Weights of a small transformer language model.
Size: 18 layers, width 128, 4 heads of 32 (1 for keys and values), MLP 512 GELU, vocabulary 888, 3.22M parameters.
Architecture: no biases in attention or MLP, tied embeddings, normalized queries and keys, attention and MLP in parallel.
Training: a variant of SOAP for these matrices, 93M tokens, 2849 steps.
Each number is 128 + 32 x the weight over its row's rms, rounded and kept within 0 to 255. Layers, rows and columns count from 0. Numbers have three digits each. The size before them is the row's rms in percent of the matrix's.

# q: layer 15 attention query, 128x128, rms 0.3, rows 0-127, columns 64-127
# k: layer 15 attention key, 32x128, rms 0.294, rows 0-31, columns 64-127
# v: layer 15 attention value, 32x128, rms 0.234, rows 0-7, columns 64-127
# o: layer 15 attention output (transposed), 128x128, rms 0.303, rows 0-7,32-39,64-71,96-103, columns 64-127
q0 107:127161109120121149149085098089069144130117106179095168161167157168116174078156087138112115100097156125188182130128212164143090125114108167090158124128124142196138128161085100119129131185096081
q32 086:084184159154124146152130063135087169127149136134125176126159110152134045065164093114097074077138120125136104143168111186136160125127141174150099122149115126104142090113158154164118085163153163
q64 086:173149138113145156101092140184147158119098156176115100102105116104125078144118178116111123134154160208107120130141092119096143130091081190140108111204093092176141087193165114161150133138126156
q96 135:122168091165145135209080133095158129196141146092093081139106144143122125139152143150140182074101151149148133127138154156127204192114145135133136136121125120121123119142153182086098083157132207
k0 072:168194130099127202121136151164124127149134099132106166103115124116098169122107092108144111110133198087107203152112128168198070155131130108101094187163125072194177189112139130162118114175131054
q1 109:138101143176112102117137146140132096113161118124159074103091109116113097154115074070158128138191061146091077164191077179092192118099182155185093132094109160123123140094178125105126085093172166
q33 103:067098152162148163140150165093112125166091146186155146139108115114140140133170161126096127145099107119100180115124145045124052103128120136115157169095134086119125146112113107168174091119104181
q65 090:119108106135118127106146103134146129138161116130174152155151133093137163120159081112128120151096096100129154094112126129146049148163147130104154205050208114136112159096137096176151127119092072
q97 108:177099124096094106086086124121032085075133153164141137090095143103115058132127115105118084156129149103102122143119146117138094104148104112157138152104111084083137166173156109137140184151118116
k1 100:101124143175105124072139153174110087073133154128156144150128126143191137189135145108113120147102091109093114118077093113094104094177148170114110137096182148112106070083118125148183117095126133
q2 137:134106160149108102123124156170164140104098121130149118148099137113123120149132144091124130171048083135112086106135071097091103086152126148126111068140155116033120063125103120099155139067155158
q34 150:084079141183126110115163176135110134109098150190149136107155136095178107181134122128129104173092092115095166085098121063088093103146145137155135084089182097109105155119127115121160134106080164
q66 127:111114126126114094110171119142180131136139111105160111178135116080116196153160119144130130137097092122121152143093139102109081118170194096088176206078172110148083150119102120151176199088130114
q98 152:129117181132081111089150154165139088062107157134164119141145131131167118098102133132124089182149096095113107100060141089102129042163132137088175078115153151123098093102094081138171144098120079
k2 078:110125100091073150161096106160190077137123111134098183141148119122145152091076144113115135150128138171180188129174141097141146131112094076102144100137095136089091176163095116159163102132134141
q3 113:126048106126154104166195161113164161131089143113111135165099104148131083144134117112150152137107128132124118159152113131151147113131152137165129065142128158137146029076093162148139111114090110
q35 097:154146087059126099156220120106063103117119155170123104058141136105086130116178154133142109140164143108130151097113149106129161077165071155179127089146153095104076156117186085131116116147137160
q67 095:124133086162221145134114098135121128119146162071139134134131119162113149050116106118083144185112160137140156140096148130124102119089161131200150202144145149158174133141122162166097184127133081
q99 099:139197147138117144178131114152082150164149189141136153081055088105122106091141157128145050111184152168123077094156108176068101141136192125118157164155148103135103130100104118100182163160161161
k3 105:140117130144131153159116168154153102168168127070153146111108125141122082108105209128074168184135155145143109147136074128133124142114116076105148124097039134160146107030160127191114162139194060
q4 101:160119099208083204125116182152086100105134130162186143173132116123069099096150153113151078153172086155076099166195078160138085085102123137110084138146118125151174093155117149199146131141142138
q36 085:152113121124114150146188136094095141119070132124135116090101144118132066116061138127123102103159122106099158173101067128093033122089081149171112198090104100173150133130123080196118081140130099
q68 088:150108196166129118125127170143105078149094119093118175135135173138085119153165049110166116142148129086061182191136101115101087126141071195158107141116103094179134109129136121213119111053189072
q100 087:187160125148130121154114124138104204121141093106069084152107148135087082152169107152128122078065113146160121178123132206083203153142157115188102172095114130093151063095200161090094062138138114
k4 112:110163094044109163171149089132171104210105087099083119139139136107118166124121136120173140101150204174186169125134129161149152176084130092114115153174084160155128140159098154107134103159116145
q5 100:103112153135156117113152134140154152095157123119159105167063103119152136184042112104146125192082077195115101114148122096085150110096117126115137116125160092026136098093124101058156099086127138
q37 107:090078147175171125114180164077153157109116130092178070115112158095156114160105162147165124164093103110106150124109132083127092107194121107069194112101183110081099136145134106104174160100135100
q69 095:144124071122099113108159107112159130149084153096146103121114152121144157141106172147133171128090101092124161125088153106145063128144204064067162140116146162125139154107098090109143194077164060
q101 120:155083126147112123083156161146133110073109141109161108137146123072161131144110102127126100181142131126093100108063131073121108073190122148124144090122169146079089099128099069117149168091179061
k5 089:180140110103105145114171113133143133209083100064109084137123141115051105154165116137166131126128186114111135157114129176137132188065139116114132177170112114152171110131101176119132118155139153
q6 100:174079134088111134081118124057085166147107123107100134110101135163162170154105183165077083137090118099152121125141127165077058141188052116180145139146126161070139140139170158143105129118165149
q38 095:097140136099127171150178073104134130136053082139119153089078164175126163157136075151177163162143131140140158143150135136155088119126095069051140174109113125084114176151110101087127163162115088
q70 078:079142129098134109109134146142131150132159151212113074050154117132106087130100098120108133166115128194111087156157118049110179121171159068128134116226125090111130145167094151091109131140136134
q102 091:165092097084185089093175096139157119099084127105094121118139169168127111095150073123094126085161156157116148152159174079128137140135161139112112109151139112191180086135103102109103136148143127
k6 131:130154118108159141141151092078137185177108111108093099121110120116092147155146096149180136102135203160144108165149173195170163178072138121153127151161106152135132133150149139098115142159156119
q7 092:122119094087138113123096058156131121143100168171101093158182144144145138130196175087101119121153143085159171150122093112100174153074056142131113119145132178176106156102125103086171134106120154
q39 097:195137094105126074135128101165105138113166170101121181154134133191112117117123159090065098096146107122154082148123053117136165130194144123163075146131141097199101152161139126204099105126107131
q71 089:043126137076153163143109099174117154120095078095103124109091112149111108168096193115190155163109148123140087161194122121109144148116112108147148095202102127121131135118133124098153168102167138
q103 090:126114126139129129155107085118125092152100140087171146093114119094105148148094097139069100161150144097120144115108195092175095109144175064164207139211078085084103066138136080118114156148107134
k7 117:142123132079132134144091131159090058124145158113128131090123074110148176066131148070095130107183192173162144078131140166129063142127105121136109150136085141139071141105056105146127120179092119
q8 106:124091166142135139111095077113076146159124097131139078084149127126166093107106060088120124137107162097133174128122153142122121167180074138143079179078123089189139130144158119145099088177135147
q40 094:191097112157078152152089108155078158067156148129153158104179094111102127111158120115112107137168099152128090094143099135118109101155125169150168111136150146133128114102155144167112106115168157
q72 096:119166142155116156163054144152162093119067137166143179137201095159167122075134130122070154105111165170129098051173134153127145133157117137080158113138112130151119079109104108151143118171127158
q104 094:129160106068170121166090154123101110133145168144132148133140132127082076091184136084166121109195126100114112137126117110142089118123182163111157117143113077158110163152147136177120146113102112
k8 102:126141128061127114134130100151148073138129136126115170096206121111118106120146139107114124094121143164162173142125103152108160185122085130154097118164101130121088205122106165157102065186129195
q9 101:135103114098127173076177199134130146122146146054105175118094137096121220141121100132114164175123141109128135102137148115093149110104142107110132105115145191170108115122150145157095134113054095
q41 099:141133125097114130095056136143139083126172121124129134211113072100156168182041117138097108130117101115147096111116146161094133117162157144097120112171084154086118109184119138127109143092136149
q73 096:096030125166128147109067108155099138119108173132115093163127133105143129164120176146165141175119109168163114083122134133034177110129124049104129135095129132101065139097112087088142110129167153
q105 102:163094153087179081111085103132201086115080122145142104131109146137160133158180201130121112176081080121148123120093110134146120151180106169086127087110092111054190121091123163132145155121158097
k9 094:114132087119105192131092137105095118113134125101140136133176089110101107117092138162196144184109137140161123130124147084096154080121206159103149147163136172149131183137149110100078189177163150
q10 099:137147158076128124144134139127109189126106081119131229120166131108097109103101104093064131128118153084118159187137145132098140131153149104086108140178156122119141150097161143186127097107027142
q42 103:067085153068163154135206137100085184133160142110140093124106169105102148154166109151146176105157135143147147133150134114134109130063137121067105181140082102177128122120052129110146188173119164
q74 092:102127124198139131167103143141125162130161126146144131171110111147164131099168129153114133137209112177139140137112128146191116113115136122157109108119143087134133198101174162102115165148033122
q106 105:132107100128067102123087067139173135125195159139128103165108156193154138113143086134122099090141145087097090104099136108124056139086117122097166122126098132056106072159130108139170120132144132
k10 100:099128157142165159088077160133144138142146130166129147101132037127157143131099142126153123123173076101082117150188097120146153120137142148152125149119134123128127146153191165068096163163133094
q11 104:225109162203167147056177171112088155136079126139118106098182096117100085133128086163111131121163153098129154079119124153114136124113175138110111116120164124120145140093169136096116100109087096
q43 096:072073034101131131113134170144151090116179125205128129215108112125123105153101089172157102159071111106094155127140177129089092148165163104091094103087162122137131142136126098152086160150139089
q75 098:156154117084153095104111106139082130129103099116105169151159160167097124075111129114153155074093107114066176147170099188176090143140125147148121177084115171148141154185187095210163114155096135
q107 101:138171100187124111141073092091184120138141088088131144154141138117150133163101141106102110138119094130092139117095146098131172134135042112114090180202109172138149134140137090161105100090148091
k11 100:156169170098131104097170152146111150144100080122112120122119124096142184116107093123136094099108102134137084113174115158094181125114217095148159123143120127187126117128133116111174153105145085
q12 099:098143122067071182131165220104203156107089166130126095134081125067135153160141130136164113160039121104148140169177147136103135076195170109079119104106112144144133094170103127119150133101164151
q44 090:073145094166179122098220093168130109096061133096120132109137137113135141151184126149127155138114119098153118107129138078133109106096087141099145146152173155126153159083148047084108088125124124
q76 099:098087168133120113031125131128150157113068145100140133170130138107141185178140078117091121186109094117128144166099142110062117105120098117126140107134139161036105142133081134149160159114116105
q108 104:180170121147115129146123109154101062120162126093156169081141122127143133075071083143101093109122139164133181122109089106178114141132184065068095159162141126147088151143067092110138137187188142
k12 098:078169143120172128115102129134101146111132119128140145132150093150166217113126151134124129121113096147143193087145176101112136109146161147115138132119086127120123057191164161154131121117179086
q13 101:151209110156143081186176124123121118113117117147092134140168172159188179119192090047102159113101155146089088131108095090170141117212154107088034093140115117138167086186178136133139192133168161
q45 095:051107166089159150092124116131092087131105099103114125071094131091104133148130156146140119114150109160168090145163181175113103144172094107093081157124190192060132140067143141104168189144101157
q77 100:147073144224115130196096123138164115162156100178132148155134120127123124098155099151123125110084126071078179180138076119131071144137129126159074141124101150160089143182182166146128073113152128
q109 100:135108147164116152110163159126151116141093159171133133102129113111100058120147101169155119111181157158122176113074124120136193164137144204128105130088143121218083107143112118174122065110113102
k13 102:206075097116148084137162146101178163141088133146130090176105133147157106110140120136171111139115124114086151070162086068145154121118162168118189125167132139093087077185136131129116089093082143
q14 117:096152107145136153172132151094188108138126107180116219129165162078081104194130177053148110131091154103126185090065156118131107140127086111144143075125116120115103163172157095147112127173181176
q46 102:135156122098125131107137157161114082095104169163120098115188135164125111082185124141133132048080130118100140054116129177108167138104137073156056158098122147184122094106164095199115084107106103
q78 092:165121154081125129163143172173136137137178166085164167154143118104144144088116148112136098113126116167089182182132120141076106127152041112114139104155139108187100144162115097164134150153097080
q110 101:136116124131123173108077153142155153110130116158151138144071153130131157094122072150085172155083124150086150139189106162134120131098169088168045146131127129111116154114139152178145100111075104
k14 104:150083164121152174133109118147095115140170119139159217139149115117145099057075162089100109158128124151167169114132112089179108167105076101110184065172137137207129089147067138166114108134135119
q15 104:180046093034125080105111114103151156138137139155107170210120147111159148193130162156138101095156127119110057194129143104168137138126133153173088146109144121079179111140106117098138157146126135
q47 085:184141137073104155084115107157180111145092124155144124136115097163164115125108180128173080148055139118131144120103116165106065073102173101206132145151125134140130181125107143111132157130063115
q79 090:144164063134146110107064198138100148132134099125102129165126129093094172179111130135101146118121102103061043119135142172107198145079090193123180172104110172122128074153131124137120146072141067
q111 100:169183163126114093133090081124076151117134131042115100179105102185131044142105066112178131134109118109136156159129150101099127137089179104184145151127121115118078145089129131096138153099187145
k15 104:119142130120131103096103135173131151111133137105133106107112183078097091152129137127072156127140124097131132105098129097109224116152187173096145109134119191129089115142164187119142126140123157
q16 102:129115118094093155097168188178121114118138114086132064093140084134140129107102144150166085156111148129157164017143175105069093135064084118105103110125170084157109180084208087149128128173089085
q48 089:121132110144087099171121146113123126100105157165170119153148092144127078137121190085141115135109126130101125094181112126121142132090108159181097112109102159138072168077138105157127075153052171
q80 089:158103094127147164099095185126056175141108156172124136158154124139162068121117156123188071142160128108142162179130075109109131112145132141209108108156100133195109120163165129165134074136186100
q112 094:095116128056096143085181081093157131114185142159143151131142173075050129163126117125098094130103117144059151165162105124148158119155136173148146194142127096103130109194127104192106123156084190
k16 091:165138108122119127155161129216137114131098149115120098137173126110072200171150115155134063132120134097117106111125119142138127134121106135132095177132088119114091093191099092181133094176174145
q17 097:106050154148200215125167159103202125127143128062146202143109093086103153129126106104171143208141095081128148130162121150095119104115148120089109163096107122114096118101175152144113138160109097
q49 094:067178161101099141118172114146067150118204121095113148077137140116114107118128125103132125088084129143098188154180162100085096133122107158194041180086128103186125151109171128094108082079127148
q81 088:182104184097157063115140135105108138119095131095119202128159133148157150143104149161141130165075137065179125085086119145176130109073099100111136089107129127167230167130063128176151107158158125
q113 103:110179160169127130165121149086146132133139114234146081168164111093126069136159150105088147085122122171127144164085144083131076144131131157083142069077092142116108107158197129114102120154150144
k17 098:156107113092053106146099183114123087128119143092150176149112117125113117131106138197153092165122115195092102148157145164159095122160127078144120090103110149122148116163088191157090190105137068
q18 107:109093120120079105109076100128080118125111145113146129176113127119149074143072162168086130175192151157136106116109142115126149133103134128167109141168176068049130125134033137128127142120094125
q50 086:181127139153094162184124064151186143126064066140112091071104123138165142092148122127160121180086164112164229157150158140098094145124141082138095149118088139084148182137129139092126085165142078
q82 089:148079155132095161144105179151146151115169105091138163156142073162125076092191075122145104114199131151042152095114116127084153093117176138062150125138153058189109110124212143109097113135121079
q114 099:158090159124119196218204101141101115106158106117135150117155129109137198111121167157176120135115166169141137086105146108092098096173226131136083098141082117140098168130079179151078085127107139
k18 106:107139125134197133117082167090133164118062142146144053154140154151099128124147112176087169144148045116127102096176135069152177113098067122135169099127138137132112094104154110104103173110128128
q19 094:144105118097135099154122101119106172104205141173108147141151157115166107108127135067159125102197132111094140121161129152094099124129098194112109120098142176124107133140152088111098157163115030
q51 087:145082194133116146115189118123154142140060085073130133123081140180090178082212141157133118071097104124141158095086096140164102135124068106073134139107132136107081138144156140159121153121110105
q83 100:120086113075118168155116116131134171108142160085103144090119114112149161218116104161128139162075121151175109110111181164068099100113154125076139133131125145121165112104094098095122146170143152
q115 099:106177074192120142115115129091182140150123120123143075153120197139161115127108154139101144123130099156103092168132093127147156162111119177137135084132152134137109137124150191118139083099118163
k19 104:130109108177152146140105138079062125109174147072140089138110164085126100187138111163163115150100109069109129123164138135094129141191197114154130121099106085181155116150125129111097152137126126
q20 106:104109136130131098127149165134167145152189128108166122170087096157110167175094062134162145157118087084030107140120123128186122120061166098092094090124128114140177133146141146127184101100120099
q52 093:091157139081207133151155101168132140134156188067100094077102154106145164133100075125158120169165133150222138101131156143111101167114150101152100129159152152126182068126140134124100115150153093
q84 087:133085135224167090148107125153154139154195156129137162165094124149142098118107165133092107066149110080132096166107104122097099162096122116141175146047124168154096159091063109185111139139127152
q116 096:082139155097141102133149132131143108137119138129128139133165128058099098178149151127153120137084099170134107180120137177119080128103112142170189202127129176102116152143132117116146122126185145
k20 097:131106174192107116102156073150116119133125098106106171189124102174124029116085133159096181140155120132111132176103175148120175120065102173151140086127150192102172157111130173150136137085132096
q21 099:159131095106190080160115201135139131111118153143124159196071127134090151139140111106134153112087175152129078083158114110100132162109102117156104157171146081152118130145099140112080119107158175
q53 100:127155072095092117159093076118110053147216125151105108125087081149164129116105219101110035116160164161156101116119136155125172129149146175123089093142103118087162115065156111132117137130102148
q85 101:149178150080128160197115111163051082122087122150119115055095119125131170120084108131132108144055132116110112133161157105138140126131118099152150158132115132129140128115110163060122104131180109
q117 113:096108099148127150119107131109075118108158142159116153116175074102151085139158108175144069102183127096140133148194168162133153153059189125130083123089111125172161169131184099148127095181101082
k21 105:195105109141085084134065127122183106138129103077114103101149074135084115154158123099094191164081136197110105165127097106160113084184089092102090111116127116118082158166112129163089151096183181
q22 111:123137133112105179140103121131118155116157124152124080164100135140119129188094099175163110181060136086060181116143150101071056119100135100126064166108146135062120097137123162081114133103193137
q54 093:115152139116149143082142124134128176114131132106157107190097102165145130100080077144127145122092124138102158150132138115196155114115198113122183124105138110120121098165142106107170198122132120
q86 103:109114142113114113066094121177174131107074084098122084094150166078128125110129098115165147168143112128089151146159156118078168107122114173161140109183154166098114115157170141112164176106129128
q118 104:094059142140162096131153221145140138117167166177141162220107182112108099140172117137134132112090105147089125093088122124169081105155120122091170141098172086078139150188154065161113160162098149
k22 101:102126125162065143037147130102142128099099109170130084140123096089133191158108132140088117175134081117129109180156146107068161089121122123138107140136145139075165162183170125100127090181133117
q23 101:162160083165139123119148097089101087127161105142165115128154109092117115161081121160151114170183170108066104067139149158117094156135153082131112113139148187133180165097149100083144181132156081
q55 089:134106128139173112095019134123110074095156156137141185142196102136121104088121126149069130112136108115129094107180148117087161136148162134154117104113149143132162101138142142146116078083110122
q87 091:182130106096135096075090153154050116122107143120119106114109081151167142095083162113122122126143164156140126130058126089137126134112137189180157135154140140145101110071110175145130156109102145
q119 098:135158114160061149133101150083123124119118115123143144150100165120161152131153101156143154135085146112165151099117127107150120114137108123095118093080183053111082185126132095127110084110102101
k23 100:098156119129147140140155146148120183117100130097113064113040104172139180139079130160121106144123197110157158154087130150117092141084091170162182124170110090082123137080091137125126124108109157
q24 094:136108106153126071146094071170122184107147116081139105108149119120140141093123112130140117016170131137173142067126188142097124143112155125160099171113133142152129147082139154095127060155113145
q56 088:179180151152157165138067117106118101113120135110121100148090101129160096177110076164124120147110111106149166091142122123118151153075081048115133192089136125085087128153155112142102129110177098
q88 100:111112101097094135177151107117168101105162189161141074102100153147123168086135132115128122155109144135133117132153092093145153105224198086048159073131141144130192114058146132135095110120146148
q120 105:122145131103223109123143127146129127136177153179099175159134082099079126159119175116097140186099180128150204154143105122065155124145053169104159113157112137110067081163131142119159149112135172
k24 089:114130093154106126182141113107139115124113126127119146186122165163151168056116124153107090077077131116135071107147135147159120102140153167116111111157064094127236090136124113113173133172123117
q25 109:131133062135076131181082123182204122122172088121119121226167153069127084138143140100153142163118099132077075073099082117116207143124144124142113150129096088088116099125126121135127158126111115
q57 079:135154074160096127099170158096144112124173163131122127150103047164081103072083162153067140144121185103107121137151134123127058094134085106126154111094056143165141085163138174181125160128071124
q89 103:103132069094181083130108141146068103140152134119131081138135170156168208115094131140134087076161137066142202085169109136100165158113110200121116168115121137090169148140136137163127080136113114
q121 108:135159153143146127076148152154134088160117158131154152058109098106110186112085126086149119099145097148147220117138132144117083085083137111147157100132147230176052101152160131098092114118166110
k25 101:177089114144155093126109113193136130136142111070085137091124210136160209138140047121078161126092081060149143087147154114101161161150147085136117133120115109171175095143119158082064087125123083
q26 108:153170143143139126078152118114105128131106105127131068169155160106121134226148118169143124160141068163187066142101120117089094151100128144144101142096145161134145110154107170116137170105171048
q58 103:161092086143138140142072162135112109110137160175146167154164113129166154074076134085132123152193111098085077141074127132076199098102131123143107054118128096130127134117177104167095078126115148
q90 096:132104135082157105118130127156112141121162148077128165091172127121109058121181176122097113122155150146140118069082141157177179123124112179200028041128167146113131189101118132132104121152098087
q122 092:180145043108127149163177115181095154115122142108167142163094109120126132075171139102167109161128135124112189118103104124156125153125114143088081144189203151131142125085092128078090122099127112
k26 107:192091105105116107142185106169130155084159175178103139087113108126097136150144159118106035095183115162133157083155072160087107106131057142113108138122113146202120150095185090150047141109133177
q27 098:113105207174142168200202132101133131145088148144115120130091133161160072103184100135123154147148151171121123086143068122139082144123162143110125166103121119085158133102116148162159068116167091
q59 094:136153081122145114141157141170126114120174149196122103081146090104162131112146054103131134166181140157127158165155117108103174128096146091151130152169131073178145132149172096151138127130163119
q91 086:155105125088155095168162166169150184142168172150113184162103192152131123103153162127145105072103160116093095100076073121163088137196171134093145141069125161090107104094109121136128088143126082
q123 095:101189124136140116086089108082110116134168071057153122112144145130103147116085110100116128097146162081139185195127139143128173118112119130140129140150133108178102173160135151098154168088069113
k27 097:066072154082151134048137122151162178173136114138106135132100163201150115134172131139093147124085100097072127125108133157163080129143148075136133119097146171069101075102145119130119134154138100
q28 102:102158162104097114119112149092139122111042143140135137126163090162150059118156128137172127121132091123118087104128123154141061098104098078159149148193063156088107114101115112134140184186138176
q60 092:144125133145157102115101174140159125134153131219141161071138112131183127075125132118099138151191127142129081148111142160118153133138208135112077076113148159178134118126133119118142064146122119
q92 101:076117163119100118145153112126133122141096164134092143100153102149128108122167064112103145111121179160169104120150107150112119140113094113122094049112128142098103134164136175139173176137094158
q124 108:098128104172131146137138124154052151110157151139120132152114156142131216130113128140096071114094140096109202171163125117133106138127188109094141112084108119113144142064079114123121085084130174
k28 101:104066154087079146167153148126109176139134129101126132093143101134091174184105183128095155096115174084193142158138083135170090111137101156077121102147121157197151146131132207118182112152104119
q29 107:134119124023168181094116132117121112126118083142096112138156138081114147105174149154130077187143154128158113147156112153147135130101155121136185142151146091122155093125144132137134127095109139
q61 088:166121071220142152146165156098127183122117150148131133132154048152147105126162178114104087090124110138163101139151151104120137075098159112172192085116115125157097119099195111115133092124118125
q93 088:104152126114149174115117158085113157124172166123141151168078118109083074116138114158154127164065120157082181173147172089126096146104166078162091163148139180141073231159155162109144114146096057
q125 095:103122188169137156124146138102051151153117112055166148081157121144082094119133161131142196148123131153154174087159154135167153127179141149089091130131152149133089086113089122142108182101153126
k29 090:125156169075096100134116054083094121134117136135087162126110136126204117142133106115088065117147098153128168097140141120124088182153085168093084157098074188190168098109120065126148144160161110
q30 106:102186170134149096118104161137159176125043099162149121167146131169088161184133086108105147074129098118136121121091154166112073145132093157095134150110149089176123197098155149144153181116125078
q62 102:100142092119143154188146121081175170146105136128101167062132135120147101079107077140135111158129164156148115150120142145167154157114085095090129227148122102133180099102111121169153090154173055
q94 084:098118104143142082095198152147162193083201130090148086122067137129149159124125099131135064128084112151056145161105110112118123114070058208087103142132138148166153114162155104134131179160099095
q126 103:160141095080136066112192079149127126133139090152090123153142170115149073171144194105134109107158120062104160082131127138119157112143182071159149147109141175093117092137153147125133053130092165
k30 095:122135099135121094095104145132135133131165131121183129138139120099117176161105144172126102044135046087088161129158150117122132119062097120106128131084133170091078120108120182049116172096089176
q31 104:195096135104169131123140107155089148112122122095121130183165142131152062167138181087074110131129132090131163144172124117098162125157115140133114144139119160057120120126141075171165113149183099
q63 091:110122090137071142159107116100136155121088072127106145114139101087143112062129122124148126155190101130091138145185123188106127136140135144121060157115123138230077104149169104082184126127164172
q95 107:098139103069092166129123129179118100072169157140168104135095137042130175105157113118117111121159100220183083109109174112132188113128141158118093087197166193067143106114126129105148114128123122
q127 108:130058102151119123137150177207142115124097132156135118161074128126097126118171117115195153122099178169119145074129104095073103128052151102100120167111139111151123110126150102127105101126159109
k31 094:122117091108110148133114142122101144093166163129174180144142135122181154108151112202104136099131142128091127116145094079139081134163115143158131153145155128138160205115140058173131120126046114
v0 105:069165154144131196129109058122149091129103090155113157061126147147099078117191167147124135154112164123108145159121146108135110117150088113086155127173137114109060140096147090129148206170143129
o0 085:103155131158121181092097175200155151050209157149116063115181110156101161169094073117153103108105143167144156140180108091135150124185152087100127136182165128092110136167136119128120162097097159
o32 092:069100124104083121161106051089140145069134078160099115191082141134176195131168150140180160135115098135182123115128100129141099143101113131088111108131059137095093109121138132136094159176165105
o64 092:195144112148123081177142198162126148175106158114086161116144119078071136096126111183131144096159119127061052123098155126113133157122098142156084137116183099175133155130101117155163077129161135
o96 118:084123141083120153114147128113150072126180168117170125110139161140143088066142131059162140156114207128102158102105163145116054068087140101108157127107095159130101133117106166108130104112123125
v1 097:110140076126185069121157205121086116115122100157126138165139175190136100102135121169117196140146166126110073128177177142132179126078088153150106121153173109069127171083104107103121114135108142
o1 094:159076183121154137127125116046132072115147127140135167196122130163120183142146065127143027100180144123104095112118124119170072160156138129156116126118081119155124165165059139123125187152132124
o33 096:160143077183162151073158133125134154093118163130101102060159108136109044162097130143108068140102157148136116103124170155122185061103093074102102146149170178120155162079110110110159127137121157
o65 100:116177136121121089152227087166130136202123134121064104151152128097152090078198150109127133104106097131126193142154127161132108223114135138113130083144105058119146102176152131172147100129128116
o97 112:110133143147137170141085161116139106122100123128141109085115138150139138149070120159148231090105085095239121091081107097125112124171104134161115145091146145113125161125124135124154137117160093
v2 101:127047095121165176130143184119061159118159147138137080105145120108149124189115149137121139105083115130095118177135184111136077144090120095175172131197093181110167101134061112109139062113084168
o2 111:160145125139136088158152158135066202168041159098093133055158204211131094099165154094113164101132088140145137186164112143160067124133143128163098108129129152171144156111126171126120083142156162
o34 109:137180075103126156096132094140119056000172090138181111172105140116154098127091195140099112123090157149190162090152113140090139142159143103108093141112158125110049142098121112126138095172148091
o66 085:126087220180117102142134114089158099107144157134103165164091103083097191157114038133173128125167147153094138139140090156127160156126091103106103161166154088154146114164135095119113161113131148
o98 100:066156082097202158149085126119145156149089131167171120130133145112145096096145166097119135171102081121099144174135121146105100082070110161096135177128108128097109131153162133148188144173102087
v3 091:153096094125103105180098106137132141137132140141127146229077122201097146129174131141135136115109175065090035112100094151160080160165143143114104112091150131148148104112104135113129151110113155
o3 082:133102088072104148151214164090141115118104094080162142131129144133083124063082167099128139084156092137142124162172075121141197109110143130160146136108094151091166123120098169124103083154171131
o35 095:109070132149080107183099116130120139156135078116173107138092152221133162162150178139158095163127118088137145159108156095136113164108143168105059146097167100092174113122121138073199123137081148
o67 086:130160135162155166102113100111118128106138208153072114097148076119170069096158078133109140113102133139168140137081176168134098098181077114139153127139189111150067177161140103125086086132143123
o99 116:164150110173090129128030158135109123105139122165109086107133123159121141127121078114141157120160082144164103121079139102116085136087160122129130151160100108133128084084165161115107177076102086
v4 100:120109118160135028112111126148156137114235129102091121171134110177151164123108128123083160110133102152134078139135099102089095112091121128213099126101114126142218116151115101121125094086168148
o4 100:132132118133159145135144121130128102203140127129145130172143113128106145103159109094120118197116152130125149094186189174104137133152103132106130158126116094168090075102148092124165140162113076
o36 087:102127116100096185071150137183127112153112130138173101133129174091117128133075161170129106114094138152132097132153115159084063074150174085138118142173120163161161158153126128131137154128114140
o68 084:104126130116125134151092139081112117127082131173128121115090142184121142146131146131158128125116132131103128189105121059142130152130139192088116131139162147088105128119059148129107159135136167
o100 116:153146140108081119149125097170092145108135121120059144119150122140163137157142137121101121159173111160140138067103112129096159140102124136145112092150133093094168159105134147132089152143113092
v5 104:069107131110104136148165124114120095127059104078118131056125108140089109149163086120151135143130117114157151138159133145137132112150141138117108146149104101167161189119172120109154123162201091
o5 093:125175140135164146128131170165125180205143140110145163149110159136056083153177123168150171062156144114074062106169111123143066146145087133159108153134179188149147123124157139075112165165146111
o37 119:116077152147095097160184105128152137187101109104012072143176106149102152113169136123104159175111077111188174111131152153176187133146099117091171097116022118107113139129106165087083164128097131
o69 099:157140135123146130128094147126134115020104152118180137145117155089173173089101115126107064137098126128096086146150158070061160113158171096110091134133219075111100119153131150154113117123152141
o101 095:160117084119160173165155103092103136130160079159087120122143075165138077120103179093128148171118141148106144103115117098114146086075112231092154097138128126133157165104103070122134031136099137
v6 103:100134160088125164097122137159212159142095107125148099104110131142135191081205108093062158150137184104074144126062144133160083114124160093140132136133118099199156170151145125117131139163065081
o6 102:172143133102124118149105166156091188154181127110145191091123109122104121119114122131152091142136069130213085161131164097168143140184115141148110160113167134133084101140137128138066087116128104
o38 111:104213167135139125117142158126161085200152158155130123179174101156153129085175038112125160129132128068115133204113124107113127113104143140118102133155130051150148154168162098115150146076132150
o70 088:138064123164102113141125054077071093103108108135058136110187144143133142127097122117183104139123109142157217050142075176101159126096106160096187162146067147068142158093066165150117133137146113
o102 109:095143123079168096115123092132177173142154139145071087162109160152149125132136187109118163126158199120071115125104115124138068162085143124172076104168109154097124139147140191154150164089144149
v7 096:108193128111143114129160093095139149142138147149128167089115141105144132112080148118126098149169127087086116130110123111134140110141164091167122136168131224139121076139099128143167167092099083
o7 099:150130146135101127142123118182132168129129053070027165109150166129139204132157114156079170132153142061096200153085142169155102149167126158119129104139115100085170154143131187122131172095152167
o39 083:152080151150178114190139138076104153118123198124134079134120108097176094092176090184112137113117099115099144095185167085113154090181149148130177113152138168186129119157153141084106121110122152
o71 098:095108109145103117130094160133141091159098137149186188165098129141103150139092109122159200104153116172126085167081074151134125118083105152164063162097145063126134105136161079189114120160102109
o103 109:187127133116106096082093104058126122117143162128118097162156073126100102135092090084090058160118136140153138111134115129094135150110135100167128111056128200115113127092095168131156111118141138